{"norm": "rmsnorm", "qk_norm": true, "bias": "none", "init_std_qkv": 0.0621, "init_std_up": 0.0621, "init_std_down": 0.0}
Each number is 128 + 32 x the weight over its row's rms, rounded and kept within 0 to 255. Layers, rows and columns count from 0. Numbers have three digits each. The size before them is the row's rms in percent of the matrix's.

# layer 2 MLP down (transposed), 1536x192, rms 0.0949, rows 648-754, columns 64-127
095:133143136087164110155132121095115099089154127144104154124057116172158132153140213143141116164112072153069134123186167101181128092179176117160119196146126087114168068168111157168158125058131174
099:144166116166108103185146141171137108076143150163113149114164166138184148166143089127152136216147107124071122094134161155102150070180051144142193132103185118136078154116136168131137126171103148
092:118154130122146142067118177135157152150139132134116085144169144100164156121084129084045137155134145119128168131142089126106112180095130168118181121093093140165098099148183128131139117134131135
105:100168195133171181146077079079150100162115143120111191098150100103106142155127134154150139161123112151131116164149087114141107149160152181139135128123175114082109117213155130129161087088177139
109:065132106132126126172133121156163203124127149132111129085100119124090174098113168113166127144102126159115099122181113135119105128128120164118166141116149129129145154162123124168121233139090130
094:111136112115130120165143131100119177141100145067083108114117131106193095081098106087166113083152086136100105086113142071091162104151128084137149081139123099081104088123146129088146099168173099
109:082089160160104079128118121170163173178169115155090052117147174134123095117088164113083133121158147075087169147118128094139138161166126174166097075177127103154086071126072129087121172191128158
092:112131145079150062105108094106087130103091127103148136167175098155124198113113103106165156146096100143159167092132128122055114153105151142114109114125154149172145164143135255206133112162177147
094:129134128080158083124089117121143138141138192109170113115138149136147139129176084080076138140102134123201160176194151147127145121152141145115199130153144084135120106137085126139163147088114131
095:114158129142145142116158101105111133116126080134100138121118155160126132095081116126091125159132133109168168117161101139152081112124166143085138137117147151120085131146169236144106170079187151
098:095149151092162085173122131169112120131172111123117135114183156110156100162140082131165077077120166150118161160144181108070061112124133174098153117127182084129157124134075074126106141112117132
093:088078131124108095176123128161180090093165151098133084117107103152121087112050123066120117164121156121145143103130144137130091103174061103155126117099128137163122157150137157148111119116143106
101:089146068118126172121174095101102078123105100135148126112120128163133100140141171107151156149105130146151147132108160145147119120100138145046116096107199125146106077179121146130112099091185166
088:162151113156145126083136109117108136120074093100091117158102119088117142117130149128123174236119145128167109191112079110167129060124119172152047097123143161082131094124163103104094140146124170
107:135103081099107188155105117168163106081100184070129126113152085140138112155137171143152149158115116090161092110142123198103145121130092085150122121131152139108117170080158082132076091098078108
097:088107139120160130138116096112170088152118039116147093163136147143151090152117075087177166141137120145128127103123127139075148105141141161102134109109080119185097140118105150152152187153165051
094:130105136105163139086130116113057185106094076122154101143141129145169106138114109088112106088136177156163154108122178107076114139083107111100118128178140122108105095128107141093176128126140117
108:159118126060125169124178146130076146121144096184123078141091101150200099154129132112157097167100091122117145149107167151140146100141097054118087179140154137115160099137143108142175146155155156
107:143111110122101202138120117154164094107103112028131124097130034163154170077113229112203135125139190131093133101134179121102121159111109081163126126114144174095129125105132078119153104078070100
103:123104133146133126122122136088129148138136133098180135202139112156135060092113100119162174093105158203095096169113120068097146080152172053150112095089109117141138127132135155126138166136150119
101:127146150105174123129075097120133032130117155147064088166136078161137156141076162150152151210155106141096112170183093048201159129134124109104134167106127178113127144151186136112126165096099080
097:114106135117141115164199169157085157189138125136061138120115108140104077128046145076121116204165140189076154132099145112137166132157167148146099108194161045164124088123087096112154168129114139
101:087157138171109126115088138179161124131127128175145199071130129122070111111119080109113117125133111091170065107118153120061071148129103135118156110029118148191171171104126144122093098184118118
091:145114116117165093104069142132150133083039113103091098144120137106202133124085117165142121110065111130142132085201154120139131083169141116164160168151106159143126181131136106193122171080060136
098:094080185117163088126051074118126169189140080144159096122137125123129119136109093155136160131151125103102194154118176137141141107099126077236102105129123102124079134157126198105126131127081128
111:128114141152176111108105120123135186133135104144111102141124104093141140095077141135079151136093137070141138086104126154072060114141155121124093171150162126170153200212140184106162114159109099
094:142167076092172138155096055155190143132142087091127095087128131196148120164116139115101167108088123147097143137149131175076093128123135080076079119120167176142130075094147180128117158078075147
107:139121176095146121109134174177117102142148099088063117194117179137117143116076120107147128148117115109132096151159126057170095153165128142095165100128146141082125100115175135080137082091115073
101:180149124111163184087121101188122151112176138093165092138140197107062147143100123172128143151079094206146184182157100129125138077116106115157192118100135179114156072152142109112152080123119137
104:132149067122165072152130147073174098087174107128154130148136162088102137120193128132073156086113150135122155147110119147139165163115139109113157063085093112125118150116079082148199158106085074
108:164099096163099172150142158054096135119153176135098144168203144155080058148104133084154118180103109129107116140094088129094137136168083130112120097138091179089121159140134118174113128081116084
103:116138176130177040152102112142132154139165109175182110132164173096117038092165120151123128133155111140177130157182119077163104180136134158092099160076156131148135124117046091109153178153079088
103:230089151127096109114119104165099109165099131121156090042125141137129129080109121101152105135094156125161175140154162115213127141115089153095156115158151071118121098103125141121108175146178119
100:081167138142112128094100095066119058092132103122117152113121143082117149136109143172074149090140143148130122088166146121000138130106123131154165078041139159107098110164149060111161156133059139
095:137038138058117130062061145126086111092102113142093062131122091143120095154081142140109086122080135146130161126148157109123170119148094117157105137144118169101096077088148090126159177096080145
098:156129126150186130131063126138119114122132144139152104116102106074193117179098169073121111126110170106130203102120105071125170081126172151181090142093144165138132092124199171131113116087161102
095:072144211132153082100131131110162162153113149126130096169142086091156084191093109101168124148098119135119106119118171078104133156110136219161095123106062153144134088158195164122148133118199111
106:144130120153106153101222127134135180125169140213173154137105110138175123130133089135109137171053112081135107130097127118160159114158126141127110135137098110132141145137195099187115118118208113
117:160153140157093168196090109159178100134097141133138117143080127147071112129147112103164092108106116106149130118055162132082137088178131134213099148166147132086120122142120182134180057110123111
098:157125151151138062146151098179143148106072086115140076106139063114067155121089128111132130162097149118111079159134157114154121087128184109177184143142132095111126116157140113150157113056093148
092:119091117120117173114049100137136081131141178098132116105078078096112180103105172157076085202117092197160086155159134151157177136134069133125096134138142104164082119139100173105162162125148126
093:171122144129160082140122084107138134116199158110080091074155155122107117148121110125096146145086138110179110108190137169130033136087081147071139117104100070103122137155103186124094167139142118
101:125040165138182141190166146084163163060163167192161153121125168094075093080173126132160095118115142117076203110134156103109102127144124112191086144095109204122080158146194137144137137143191124
103:091177080162151128125095146152132144127108104135134157106113123158113122137153152095099191146119149073141134062116156149112128121168139137129195092137130152112137073199165196095140105090173156
097:123101110144108120139110153067138104090120120129097161131190099064134109120085113153126100148098136158155138142081106156187148090183140140147103120130158178140095140100146087117097137074108069
101:189154176091165138122147136133153114144219071126129114062115140164099112092115099150143150115093142153129114153126135204163178096069096141109133136169140151152172125159067142090127117068171206
104:055136177074082143132090114143116109128179102118101118108143150192153088149074118106119138138162090111113183092100124116120117146131140188161105092106141108121122126062082172129101152144074125
101:159137120121169119121110151114144118126126202073133134141155137070106150105131129090093162119094078141115151135149053094157097198092087091119215161127125122112081130198135107102175150152119176
098:108088068090128114160086105110170131152152166149213114108087184089124113137103211068087130152139075165187115175163142159151121107123133135135055107104156192157119107138106152107126148127124124
103:177169124152116082122179164138109099078112065174096099115143117083117087147118152120015104094156183125116155104070118103061078110103122148138130152147072144114089096108180130107143086127099147
103:145158171139114112094115109176167173080110145073089160052127156157083080077099115098137086141059181127143135080136188151086167068121091107141143163089131117150158150085138128167121144098097103
095:112074091091137093179095141114104147118175200139113156148122178125145175113136149150141166125189108148172118091181126112179122129146116087169092093152183171139085052122091150132114089111121135
102:123160137107154134177066072140165200146091116115170139129097104163176116129114147121144141126124144144063128044113112156070110099166167121140134120096131119130139132151129198110143160150090153
102:196149186128184145127129162154211143061147097107112119122062183110105155062190149112115172086197063118143154140085129146102114119100105119127117082117150124144081105152135083153130151155125140
093:075094165082111109105138173161105085171155115151167121082135162137140165165178158170140118088101104196120210145155115099113125150188102156164154110120118148124163130105154156125088145152086110
092:120136171147148125133179075117148127120133133168139159107123114176147077093122143102120189123214110130114150089098215105077118142099154076061128112123140122135140117119091130136176170124153139
122:177137157157132080096136088156075168135136144144115112063137162155113173090124131144120110127116202080061147118107165145166144132113153127130119152133159106104124146136144124124196071063128120
098:175154128155157194133154074117166083121100124152135098111143095132080188217088133159100161125085133175124099101148077137176133148107094147118132148152134109093142043096124144158123127075162140
092:172135097100115110134114190153149076115090081159174113141127177138128045100099104117147126085058131132193119135147107139080129164166113144078098107112183155119159101121089148138089146124150069
100:103106138104120117157121154124134158072099124138119156101092101109120119092146155126092148090047164104111133161149155152099115183160133105135127139198107116128135130181108125149080054154179170
098:150123091063126165180101097149106081157122142096128078137096113101155152133125182168149126135116114071134109101145124127165143179119137139123067154138115152134187206150094074102097149112121094
105:118094154102117171140112137164086118111158176072113207094123194158126095126117113084122064146116117141135113051100154132130059115114086136179173155115152112144085137106088136109133175086134107
111:090120098120215124111112125063137118171110148142137135119177148106081116128123136120178117126160171078140149141100098146148091154148103128151112114089118110154113089157159075120117152108035140
099:151083082168062125094087138143124133106200170123119079080083119056144166122153149135155080125062160108153129125098145193156118113146068114135196186131121158175152144199094128153155106159158061
099:162087195117130157178132152096164143113134147107143144107123114138078099047106124121141154161154177143137154063154138125138182068093069093162158185088122100102162161129099151119146124070128152
100:184140098144122162097120143157112155113069130118146140145147163116191207067191120101085159078118105124184136136147163132118139111089100119141163096132095122102129150125147143117164166071112153
116:116134090105163159165179036106148131059194123095155132106073102133133102188182095136142102160150128127087171108085171112123137116096091088166115148141132065146094119116115172094186133146143192
100:158142127069121111137135125133144124110131123136189085128083199159131091156123117149164103172141095176149138078073199150113109056091098088122068072097127156198119119145108107145163148093104145
097:159097165159130206109155161149077105104218131167069125088112152147111101119166088117138067121133101100102148191092133166131113135144133097213113110106121147067099175110143095112176127064123071
098:144116106174133118135126118100125160124091117115161093099104131139161170058061091095125164136077114127117174100130131169120156107089140105145174082127118055154142155147142069110128141122169141
094:176077134138153073175108143104161167108142091145137105112168128098073108099088111131085111159001161137170100130154130132073180066098169081131105150132093108143131169196182138160124091097167112
105:095196127069124165158103158120138176137100113102103202107082144118055088102109097056168102104104132105136061110111183141166136109141123132179125139050158112113132122132127150148145182088108131
098:135174110105182132069157146134162106145117167186161066137141079096156101150119082091141122065080097109149170135098097113155129145117148115153108109137099107114113154108129128159138067179124108
117:098118111163160116111071110137130128147125115071127143096180110129106117121137081132163154147126122099119091130083190097076072117129232168110168096112129050135128143140112118127203110084114184
091:140147075158143139130160096109172120115171112155128133073112176131208142127135139124105127165133151131087190147161130188150181110106032156094175111115090122080116135120093133158169122080086144
097:172157129091089136134179133143123170073127065179147084086140163173151045174111137158133067049115138183154172156141170174156127121111085140138111108142118148162104063106074253115137118073138134
088:143095132062102136164129144104169142105097117132163109141094132138104073145098132128094084134111177151145123118137158104143133119106158085077155121166085093137083104102114162169073145115122114
095:074088109141145187147068150176109136122140133122108127064122147087130151124124142138130131152064159150194107177136149144114112144138121139163089161113125099099142181131100069102114102119112125
105:120159131136126213191050119116110133132138089168085116131077124159131151121111093144110155061138087140105109132128111135060130161128117139184121129054175135113092145158197093127137162123073100
108:115103146108133114153111134160103141144122123186103116120153143120108148082122162126138082143144080108098120141116152092077125127146120074154087071080153088149124216158108099116146137151141094
099:138139100139098159090136159152160172123119137156118101109177085078156083113185155128126124077155126142152173123084078150091150171130143117110077094136144182097083184065132138138085125138147194
102:113138102170119127124037035102129147072098155098095082101133153128098100137099135070122158145154052169087180069107173095064175174135135166131092098139111100142137109095122165103120133182079135
089:113131178068090134188115149127174111129119106152058106049133131188134126145136129116174161198106112126102163096155117152161155111184078156184164087164099081144156153139104120160042129133118123
102:128157119116147090123122130084097133165119095103160152129128140117175093132139083104106165090115104124112169165192106134113067118111106114061160118105078154157136162152130130151153145110127092
095:106121113203169136143122164145124138121124101092121157131160178139125116165120129156120138143124091104141073108122130156076101083168123173212168131055063130151098105151079098177142173129102126
107:156125130135073140106120084105113107156159051165150126157162186144124102123168147148094110146091117100087161115091157120144094077111186114074136092163123112209093134152091157107123168032138136
103:189115087153140106168079120209134171107101152124141127119060102131087093097124101148102161135086135105094161052050111132038061159105070103153108176119083100150123179108144165124089142132106141
085:132159116093124128112109157151089189127105084115138099113109059134120119141082135072085142092093160170175129134139108144089123087175115174168176101158176194096149060129171133164125095042121132
102:156093177093190084159141157185173093070141103108125166126135116084116080136147100141145165151072080111157141093094133138129071144065120202134111168125142143135173131119098152159104131156130123
094:167090169113136085137084136105201164098126104117119105100129117100118131145091136137133196096130173072097102059074106100182151118122092120193146159104055098198199135118080159124131127149092136
100:087121078089089071093104101112082112083109140136143167096174219183097076133142114095125133139122157101102137168132132113109095109143132114093157127126125096139086122133144085146094206076134123
099:167102050186125092139075165109097113090146094142105090084134125130132083139086098124102114118139122146126125144133126156109160150108155155091110036083111122138077104122158111126128143119138108
099:149130127104107188080105087141065112100120131135135152097083107154161121151121141126140104157043103152135123202077108217146170095091136148131141127131114163150104141124094124116136088093131131
093:129159131054125180058170121141116160105046085112150150129140088156185097085171112081140093094153177133148142091141163065105113107121110146158140085154139124069090052114103121165176121105109161
105:135125135130147181199136173154112151114097118139166106083100141165126097101201152155073136140166124145093151083170221188081122128168146105165131120187144148124108119106088162031150111077134086
112:139140075091102058126126161092171114124138088132164116069168143170126104112158123087097112125028149147140195103076176192157132117150082132124157114143105152159083096171162065109127111115156067
109:142079109129135154164090178196160151184108157111120159105129133111074106134149127108097193143103119096159068146135204145084138103074119159175115093122132128136107109115160144129087168089190120
090:143095136072141095176122141078106155144105144113115155121137141191171148140115097166083123110110138133145117049131134095059128104143116174091103129105096164070096133110144144083169139176129196
088:162072095144129085111109123068196112118115175166050117099209094088125145139141136078114145146202134045104158106113065104144177107105138142095112100134153175151128110144104099145122092123104167
092:127104114139115116138114096137134140114171123154056152131166090138152149140089183086156108117107178153192101150107081093133106097189176153162091168122150157101184091119139096184085141138157104
093:118108067129198072079136141154122121124177113094160167193122109161069059138115092152121153173123178140069167111138105081074127160157152118132147108106137082146113116108101140141084146081076179
111:132055180140153115153127163153068105100145094182101163166100083101129123133186147129136119148137148121117143139115086098108095132155144136093104117107095059197172105115091090174145091168164155
096:159048148127155100129167116089105172147162166127117095093176097133096178087094095147137150128153138120166141120179143129153088158142143114141158120077108100086126120193126075111095074144158147
093:086097154204101169175103068096061147145129107119137143145092124114174079128092136125139186085159136135117116172100109150043119061115098133121083124163097154152101197124114160104115128131111131
115:173168124149166125159115125163195109121121110121093149143150118116149119152165130154173193103106160154133095103067120136158120064145121147143167153091158159148096174111141151111210113128134121
098:147213090141151039077083103139170163121090129089080068079136119209121105163111101114181130139091072096105111145128165172144132182117123136097121167148118121131073128167098145141123071101073145
101:160169119182134092153135113136155165093112139124132041128114116136142075159143104143179151169102150113120108173096112156058107088104125106075066088104104161140082108085127155138137104127111112
# layer 2 MLP up, 1536x192, rms 0.111, rows 649-755, columns 64-127
099:133109098129168099142110148112114092173143102097187124120137133166132123136179110088148096075135071173188107123090134162121116147114176087129121170135101134116121145130135146102145040087137160
090:118139121201132119076192129146112167151083135137186130141102075144162087150200100132064147161124124182103115130138141088097105120125134127152166149173076102149194141107142091117106155134140145
106:141123128156058217147140144122085123138132152151144104096172066132120076152084074175097094160149111128073102109175145150139065104113064123097150127113149127153080129097099136130111179072155183
107:091111173151116164018089147175112115133085161108148158133160096094137125134114165096077144090144176131184135123148142139123101129107119117150127068104179142159103093067140153096130135081135116
095:092153116115100167095162152156145162101128114090127091096107106100188119125124087114086078062144142126100110096151133118133154101128121112107098128167110162149137116169149164092140065169141115
110:108116150171032167125117075157106113157165090084191137135162125156103076133085119112126101116133157157103133081095096099112098165179098120096112102174156151126187082172101085102137069135092192
098:204145169196163125124140177076142134072102145109116076143160106149102158157160158168137129154118100129152135110067097153136149114065118089127140143128095106159116081078068147169141072165163118
096:155145108171114171141106156114081177102110137080097148066139087147134145104122124173175140106128159156104142121124183118094095133173058117099134125191134131130196150144156141154124077154149151
112:095097111209137168115158106082092133108180107109066149121092093142088125128106137137126122167170146148152106112086080161132103175090151122161074129154105083136113139086147159138119144099140140
098:101096095088121084092138163108088101128123107151206148136145084205084101165132116133135150123110171155082151051150145145095109130154140122170089141119048140109136129185165110084164114090117120
095:186104096179125155103167055105108144161185081128125128100162097115118099103175127114210112112153141132129130131143077184114135157112105181104113159113156075156181083136122059126194090139110171
100:108097157137084112119069166138128080145174183083072141083098146150117116099115079193103138103104124126117121102133083170123094097079147076189152130162090084171107143094115116088131164102102184
084:144153159161104157102111061132126137127107125160114100157135151135198140152113147134151114138162099100147136157134123156152189092146185125100093188094145110157108114100181099139183115126154133
101:149159118115032166120112112130108151144124117112129070145135087117160171152167146146100086096163072155172150137155101141114149065065137173113145156158187131150103134106095112092148124159180170
099:148147118083125106133146092084123142166192149117184075162114109131132105121172121146098123145093174114153145060046041109142135136101171124130121140142148134142093138155134109104097120163118132
102:098186056122097157138154144092090148190173142076124116115104111175208128146102098107096038157050084174099107174119118139105108087145142157147085107127134094140119144110131130135140168119085183
104:133130083160122115109167166107096112082140110102129081145079123106122099132048150162160106148054140120211136175093139141121177133121110095096109159122118098115058113098107073112092124141123143
110:151158076138093109111158157162132158092188093099149119115134110122098138129097114115172095162171172090171143139116148154131105145133082062112130116152071130127172104169200106116143174091124144
105:118148073117112174116142060132162104144101138091096063144087129139173133152124100113113075065095100144148093122062103126166137128104062160145108085188154126172086072133113128126104085101111117
100:083101127164178113144122121085164106121086106113159108073130120118086095137164111097111173227134145094149072145038153163126083177129146168134129141166080126114120096136161096127102113107108079
094:115176198108068164105125087192136092133157118101105167136186100090158154112114071107073153112117139146128139130127113136081085160118118080092127106149098090120139149188120131088168111166128124
100:135094108173110124076164146120157141101129094182086148134071125138161143175120171125034112123123019170171141162128117118136153179106133158142148160131133104149150152097077098153065099143096112
094:057132116141166126133149141113141171118165112081136148092135206122157107094142111141202141168142100184146078121150154119106164124219124105087136135143158109064175173131163120131170117158160122
095:131199161179098187155161037080134116103179119153149136132178142099131154147079144082109116129116137121125119167106149091123172087066220174125155106158111053163103175181098130074157147106190112
114:156116079146123114104178112105100140058122185146197120127190117127102158094105190128109150183115139057141140153125058107116097100126131091116146133124093045115176084152158118076142186128110096
093:118144081121139111132168150110128098164128169114135124137117105122162129162142121204154117166144116160213108157143069172189111114129117164113143156107065138105076120100116123141160111114171097
102:105182136103047156084144084058176140082102086116174139081084111123067153134115082136135122124129109116133121116105085165071153102101088200167134165103132136112159113142134103114197083129113195
097:121178094163132168095220141078154132114081115090102111108122079154189179188163123185055154147068097171129131101119107181142185107162100125098135147106126137133110128130084110100054149099103159
102:158137202194167172147148102131111140134165104157167095102126111162133126159109151127155133139100135099108108159109152146119085063091129134121090140164163114193177133102110090080126163167200206
103:171143129121086244113168154079074180151133162075139101175130174138120135114135078218125148129169150164126125094102134123167168157172162118114112130152114115079144129089130133155170202125111098
103:099135095131086194134193103124082144176100110095142176120056100153108103108153093157097148055131190151116153125132145147102111122150094120119097192171185146099109098156153108153173095135147140
107:133134183153118104109115129064154098176127139106127098126096191161074101145094179080132145085162132166103132128102141067119144147181137097085161139108155099135119141077068149112097072160138084
096:147174065168138094140141155080112058111101120162167147111160135102120124111115174185138114110117108164117135137083117096125101107129161130163154118110145136110080054145122121126091153154125117
100:105100150130108141151124183130147161132126107135148191134115118101151124088129122146165143122111160154133101093126107141080127134166137083051146100134144148128156142151111155143113075137132134
095:101171097111066069131132059182153149122165104118151135173087094148148082202113076144099075132104128144110118156109104108127101113163170188147141141127097140101177128126152126092152103147113088
098:137111160121125159140086115086076120151095146132086117134069040105127107144071069118085113161111158154077129142171146061107131122124145123148125089166126118139137154117109114122118084173139189
109:115123165118119121146089146129041086111142158065146087095145096078065156128151153217159105142139084114153094169111080161146150076133086138191108195137107124127150144110127153120143064123131177
116:116130138112131115101174110077109190107115122125176120068148083150139174146105111183103110164116148151172140134143135127192102100131074158074183125091101127147167104127172135117101196135136096
094:174160053134101151038143157074139109175171145110113174160163128161102122179183168126108138191093121141133170129128082105148198163097044102059113202098084089168092105166157097069139099108104160
089:168108172115088096124125196098129177083116162129094142116101147100134115094155126130130148138148134107111116085169094106129102104194111141069185090175146112140197113166130142142165122126123106
093:108113125155118146147130190115152137103133189145112113145072128103102129123149162127136177122126168156130138111104169110179134126103149117165166123171147106120193154144162140139143152090159135
100:171132127114137098159215086142094163126141084178114149165132064101105158190093135118186081184104109135152116150096142126150094088139192162095085132137187084127158078147135064102088075106143163
100:095094113083095133034102160172175135129153127085131119166146128168168128140126074142102155132095126127167098161122069121176100108096119136144167098121080162183116125152160148061099116071109169
097:127167101108053186122096114141081114128118100148105127111088084066158186095119098184095086147145065076118133161106152120201188139172158132152147107143132151115121156078162126124134179105144105
099:126090164111059161054147133035172138109119088165132144108099156124126143078133168160111153079188151135142133117160092123118108080150137093169089147184121106123184129053135148112133132146177206
107:135177065166139131118141127108119091118140138181113091123068081062125188121169110106165130124124168116185106125094114124114115147067135136100115114127145085140083106122127140097135097158215117
099:108120156123149185099127145134111104120148105101126134100185144103111067112114065151116079107119156125173089096175105098098098156072140205100070150131094112154155151105143146163128144088163110
095:184135174170089130096117167064114081151084148098100116147146152115074115111120175099091135143129116125113118175144074118159160155164148154121168132144131166110118103106081124092131114136115125
097:190128129164152166090132122095091077136176122132119135134115117105113062097162129111122065176104153209111082144124073090117061147114101117130144161094196105101119048150154103109107121126104092
105:144077113145105148079149139129166134100055129131100084050142140186113148123142102123084118162128127107140115138163174085200169122127140092159096144126118087175102131158127090147071139092143115
096:165151107114110183099104123163105112196097121142162157147131081132116120138144113167165073139058109113091135091104143118113160110109181163128125149177182116139162119164167114108127109117145144
102:152067124147029148113051102054070142151200167076122148136074106184068135135129089164153097127125161163114109176108071092140131168068125133163142156134161124108094148140171125128108123125148133
099:121079108167117097089165168076168135074209160094142074115126110102119099164105130121109096139146144103143102145109069121160143132149141103086146109122062150097106116123148073114101113108135091
092:097130138095070106092152158125184158126160146124160149172180125200126080102153159192065142161081106138091105132120127119076090152159096155147144167122144160101172147111189105137108125119112130
093:143150130119149116140104120151052088173071163079136162119085090162177168106121086190170167111102127150170085174120097176111134093127142179194132067116119108135106119148157123117117146115140216
119:184164132086150139108072125106123111076206171139169095137140177150147143174094143193169100209088064117080106161099152129157147044048096143142131154133164091086162062140145085099128172183172171
099:136139106130140162134104065105067111123071127117119068111093134161124164139121145179101136130176120173119101128149099156133117100127093209116136117110119114157168142123076153114133160062143178
091:123072117156130062129189082128199202153183100185178065140101069149119223141155114124142157145141154186093138106133131159110140128153105123121151150100140168123144146144134098150154117154106086
103:145161177123119128129147115063144112091123144110150142124193132114103116083107135175128117143102132121188075094088125159237124102067189144159101169115099076112157121164137136163090159103121167
099:134176151104114105140130163107147137151137177121082135160105035075091151111184103125109129112096128105158113114150106178122128134087118107095096100138091108150059105177151142140132164104113112
109:165128149136094111131147121104098181150132123110106188113147041138088199146186076220110131089098116073130077120143124108117148110153171094206121141125183112089088126122090097122132071097138185
109:124085066124114185116191154098121175122119190107159139167119095103116154160121142125111100099088167111139143083106068150078187127121087056101106132181176137083131146121164150180099120089090103
102:154176150147098148121111096131159193172162152105122144068135133076112110102110143155143163134137151107140083131125103136131143161135197133126156082105123093096182084081104130141171153111130143
101:114208103125124165134155102133142091111139086152137133117143144099128146182076068110132057127112132093085113111066131153152150107095123171158107123185165085122133144132141062116101155100133189
105:113122038106095184137199094119076122097131129095129099145089128165133105113177091128130142143098121161101131146087155129115127111108153128102094124137112110131179145113131129107089174105138159
110:131105149085073170115115177098152173196077117146155115049109133083157132142169082145089119110147131115104118131123109140144111151121118092123111122185112126130135151112159095154129088154123165
101:069153059132051124115119176121139158182184215061097102145081132133153153126101104136141094188140149108172143162100086163126094174106152114117131076139135176052133101176159081159140104166105181
091:121090067123132127049109127141133125168129141088122114084116106156170115146183134130099069139152124114119118094168075172167135177114100064126098156146096132207089116152144047097033175059085128
098:066125123175133167108125102109142110093139094124075051115068151099110123182141148120149120120152122176090128103122167161171140187175177128133106101146139120210147159135148144123073107116150091
096:199095167113093136113151046151091103099118115111113087145143141113178094101049139153134100164145094092100088154141169095142122116095216142134072160155193091085186090096124069090143093092162152
106:156136130131153154116139083123185114089108090128147105046167154151151123128154137131042129152153121120051096161117160138116112050066167115136099180150079103172127099119132114034101114083122167
098:055119146121117170132152168125145107152161116165118067122100153159135089174089092121135069128150121079108110082101102118102166190110137150117106171142164117185140119135121112112114116205140104
113:198106124113099101115198104077161165135115124126126161173118134152128089195167123113069152168059148170108110084129150121205123137098066060086098134169131083116096120136166080090183095160160172
090:102135119126141192105086086168126117144132137132182128154128162096083125168125088107133118117128102128096135144114147126101124069060103132096109178103108110169147159135158154091127109125190113
092:121114162091158112184138129083153164086102166105138137152149111094178194155197121144113164144114158147104076123139055170128112156156087157079148172129104134100138189137140142094126031129158093
096:144181147154128144164095083082124208156205117127117036086117136151153158128106131127066104144162151107082159152070056154106135105120178117095087150158175139097151110112110032138152098146113129
092:138173117174162125073161070142096159159184160144140127128116111119113117131207069099123148163139164125105062092121133132133175181152181119128131114088128132138173130075183078180103137117104186
106:205177102143119102127091103105094128125130165094088135132179105139112115153174154172074135115043116161130130126110122146130110091125123162123131134097118050175106076100110139040186172125116198
104:122088111110086167121159131098122111114167143090121126131114132192082089134127151132101070073180155091129108115102088147118158120118134092119131166166127107123107129085163147088122169156112118
094:130148150129159156125147065143132078137119095149149128139096151174143149201147045116177118096122157106069110141128190113117123130148141129115138119137207107165213037070174167162111162192116156
105:093151121128135119115177109154185134104137110121213185147080103110128113115126078128116146111163174098165071074066136136146109145154118131163110104129105143117120149127175119140187184103134151
094:135135081139140143108160142112155097155127135161115107148130137120113083146162132146127161236130145154110129123145143254125126155207154129124111200125122097110120078163123112077197075133123092
102:176123109114116146148149139137128214117094112160069124077122094110115130132116121180102154105053148101084131091136113174161149109141185170179134136122107085172077149115140108121097165120144142
100:184108105169106127148107121115092115149096160216088120172146107173118107100157144162098138100118095186103110099070093125105114156116130074071075138141110138091139125052159128100111128144116189
108:152107148128121111125096091151108111095216196109151146123070100117099104200096099170136107150164114116169120074060113189184136169133098130112126137131165072116119099113190131118178100160130093
098:137120147129098141169124166117140139109178099065102129094125094117156088151103136103149088204171127119078117129127127121090078133113146126169156109179165140115155101084123146124109153180120175
088:058104113182103081141153145165108187092121095084155119118085151170115119123131109140091121173071083117165116117133117137102162113170134138095150130151134146090148116162124087093109087132155112
100:159121068110110145092175157043137192063109139134105163075137110127106126166167147135120140092128151122111073134090087162100092143159139154104140193132166141099117161121135101133095119142114158
096:186189098181137109103160064133103076113180095156152096120122104166088164146116117147130161090126135109093103192121139147124127074094173101185112152082118136135079045140107132115192103132140182
107:148182108126122130116135125112092166135105127091086089106163099147105131136122123142079134118125116098108135095093095255148163205149113140103146172111098154156167132109143126135145153111134108
098:106102165109129120130168130089124138158131154117127148160131100098161165103136156127067124117178094098140076145140061142142159117137153164125158092104103115105141175103103114137127077156093130
102:154164115139150077068144071151152111133213183100175132112104103103200083139116126091193125170139102124121079075147078166188127154118214073148053126114131107123130100129132104117150134093098144
096:072105105109136104126140150131104150205172177058180078153080100170167108143125154115086101117081066203129145200061098146067201092093104150120130194109125152138088107075093172072113125100131190
105:173162084168117117113169115078116118075160163149143166124130127171094100110163116119112160145098137111138087079166143128131085127144113090100071116131128058102102083106132037136109181169164108
108:127153092141097096034138147102096085171145192088139139152174113146126125125130057120126134140104118134139118147114093156106178119114060149096092140150062144123130128140151122146128097158128093
109:146158124141141178045183058146140155080146126133087068101072126118097138146129119113081085094127141065094111108065167109088151085142122069122124156165131125205075139103121166043123109107116091
096:130228080109093115126129099088103080109130153112109098141117116159197134133074168130175115192104067169175132138106126173119120118149115172076068092099127068067102139128089163119113140129083150
090:129094126161058179083102153112087122105120109164105164142132059135139092101141101158169084082130197163075123114144067154077184124114076106086129169159106142156147145121130121105121148086127133
098:079151102086088174077170111124079105121155120066143121137086086169169082121135103082133176112146119132084099138147117092132140101190138092135158117176118146133115142090094061089168096093150118
096:102146123126116096108184170096089112126085157139108052112082134119170137143146078135111081159155089105119145144158091099156108094090170091148123119144096054130144063151168151120102091202172116
111:110168072100113110126122065119072126091197137081135106114096135129115085237116134133119112146090118095106120074142140177099105173163128151094091151098129118145122137107102091075177187187154118
096:092124122144146171137088106109146135150132157114101159116109151103122081126139172150100115175135118184108123124075155115142125152098185142160095179163123101075141150074068162113158119084177133
089:131204091120158118125171071104131169071119076087137059115081119155076138190073089138126116123106108118167127121131145184142119073155191114151144135135191049156088050121111123136127104100196177
111:153134124142089148099111094175089086124134107140156096076143179201139105135153096123148084125099101122172086162108108207102124144160088198065048194114186094149204118116158127137057088118166165
094:104091172138157122118138095115110096129120112082170144075106105051141153116134146145119140128166116105098090068108086091158078108130116095159151134115139138129153156092218065139175117126110069
101:167155107098140144104132092124145088120065158130131110147151087135133137182177122183129128089103150125129090160124125160166104194164138144088070107142139112089161063181168100161068154123105135
104:183185158136131114139123110131123122117142120122160111095156122113110134115121113146100120099127106076153103146097156131149144054145182159131102158078146130084126057128138157074155142118182210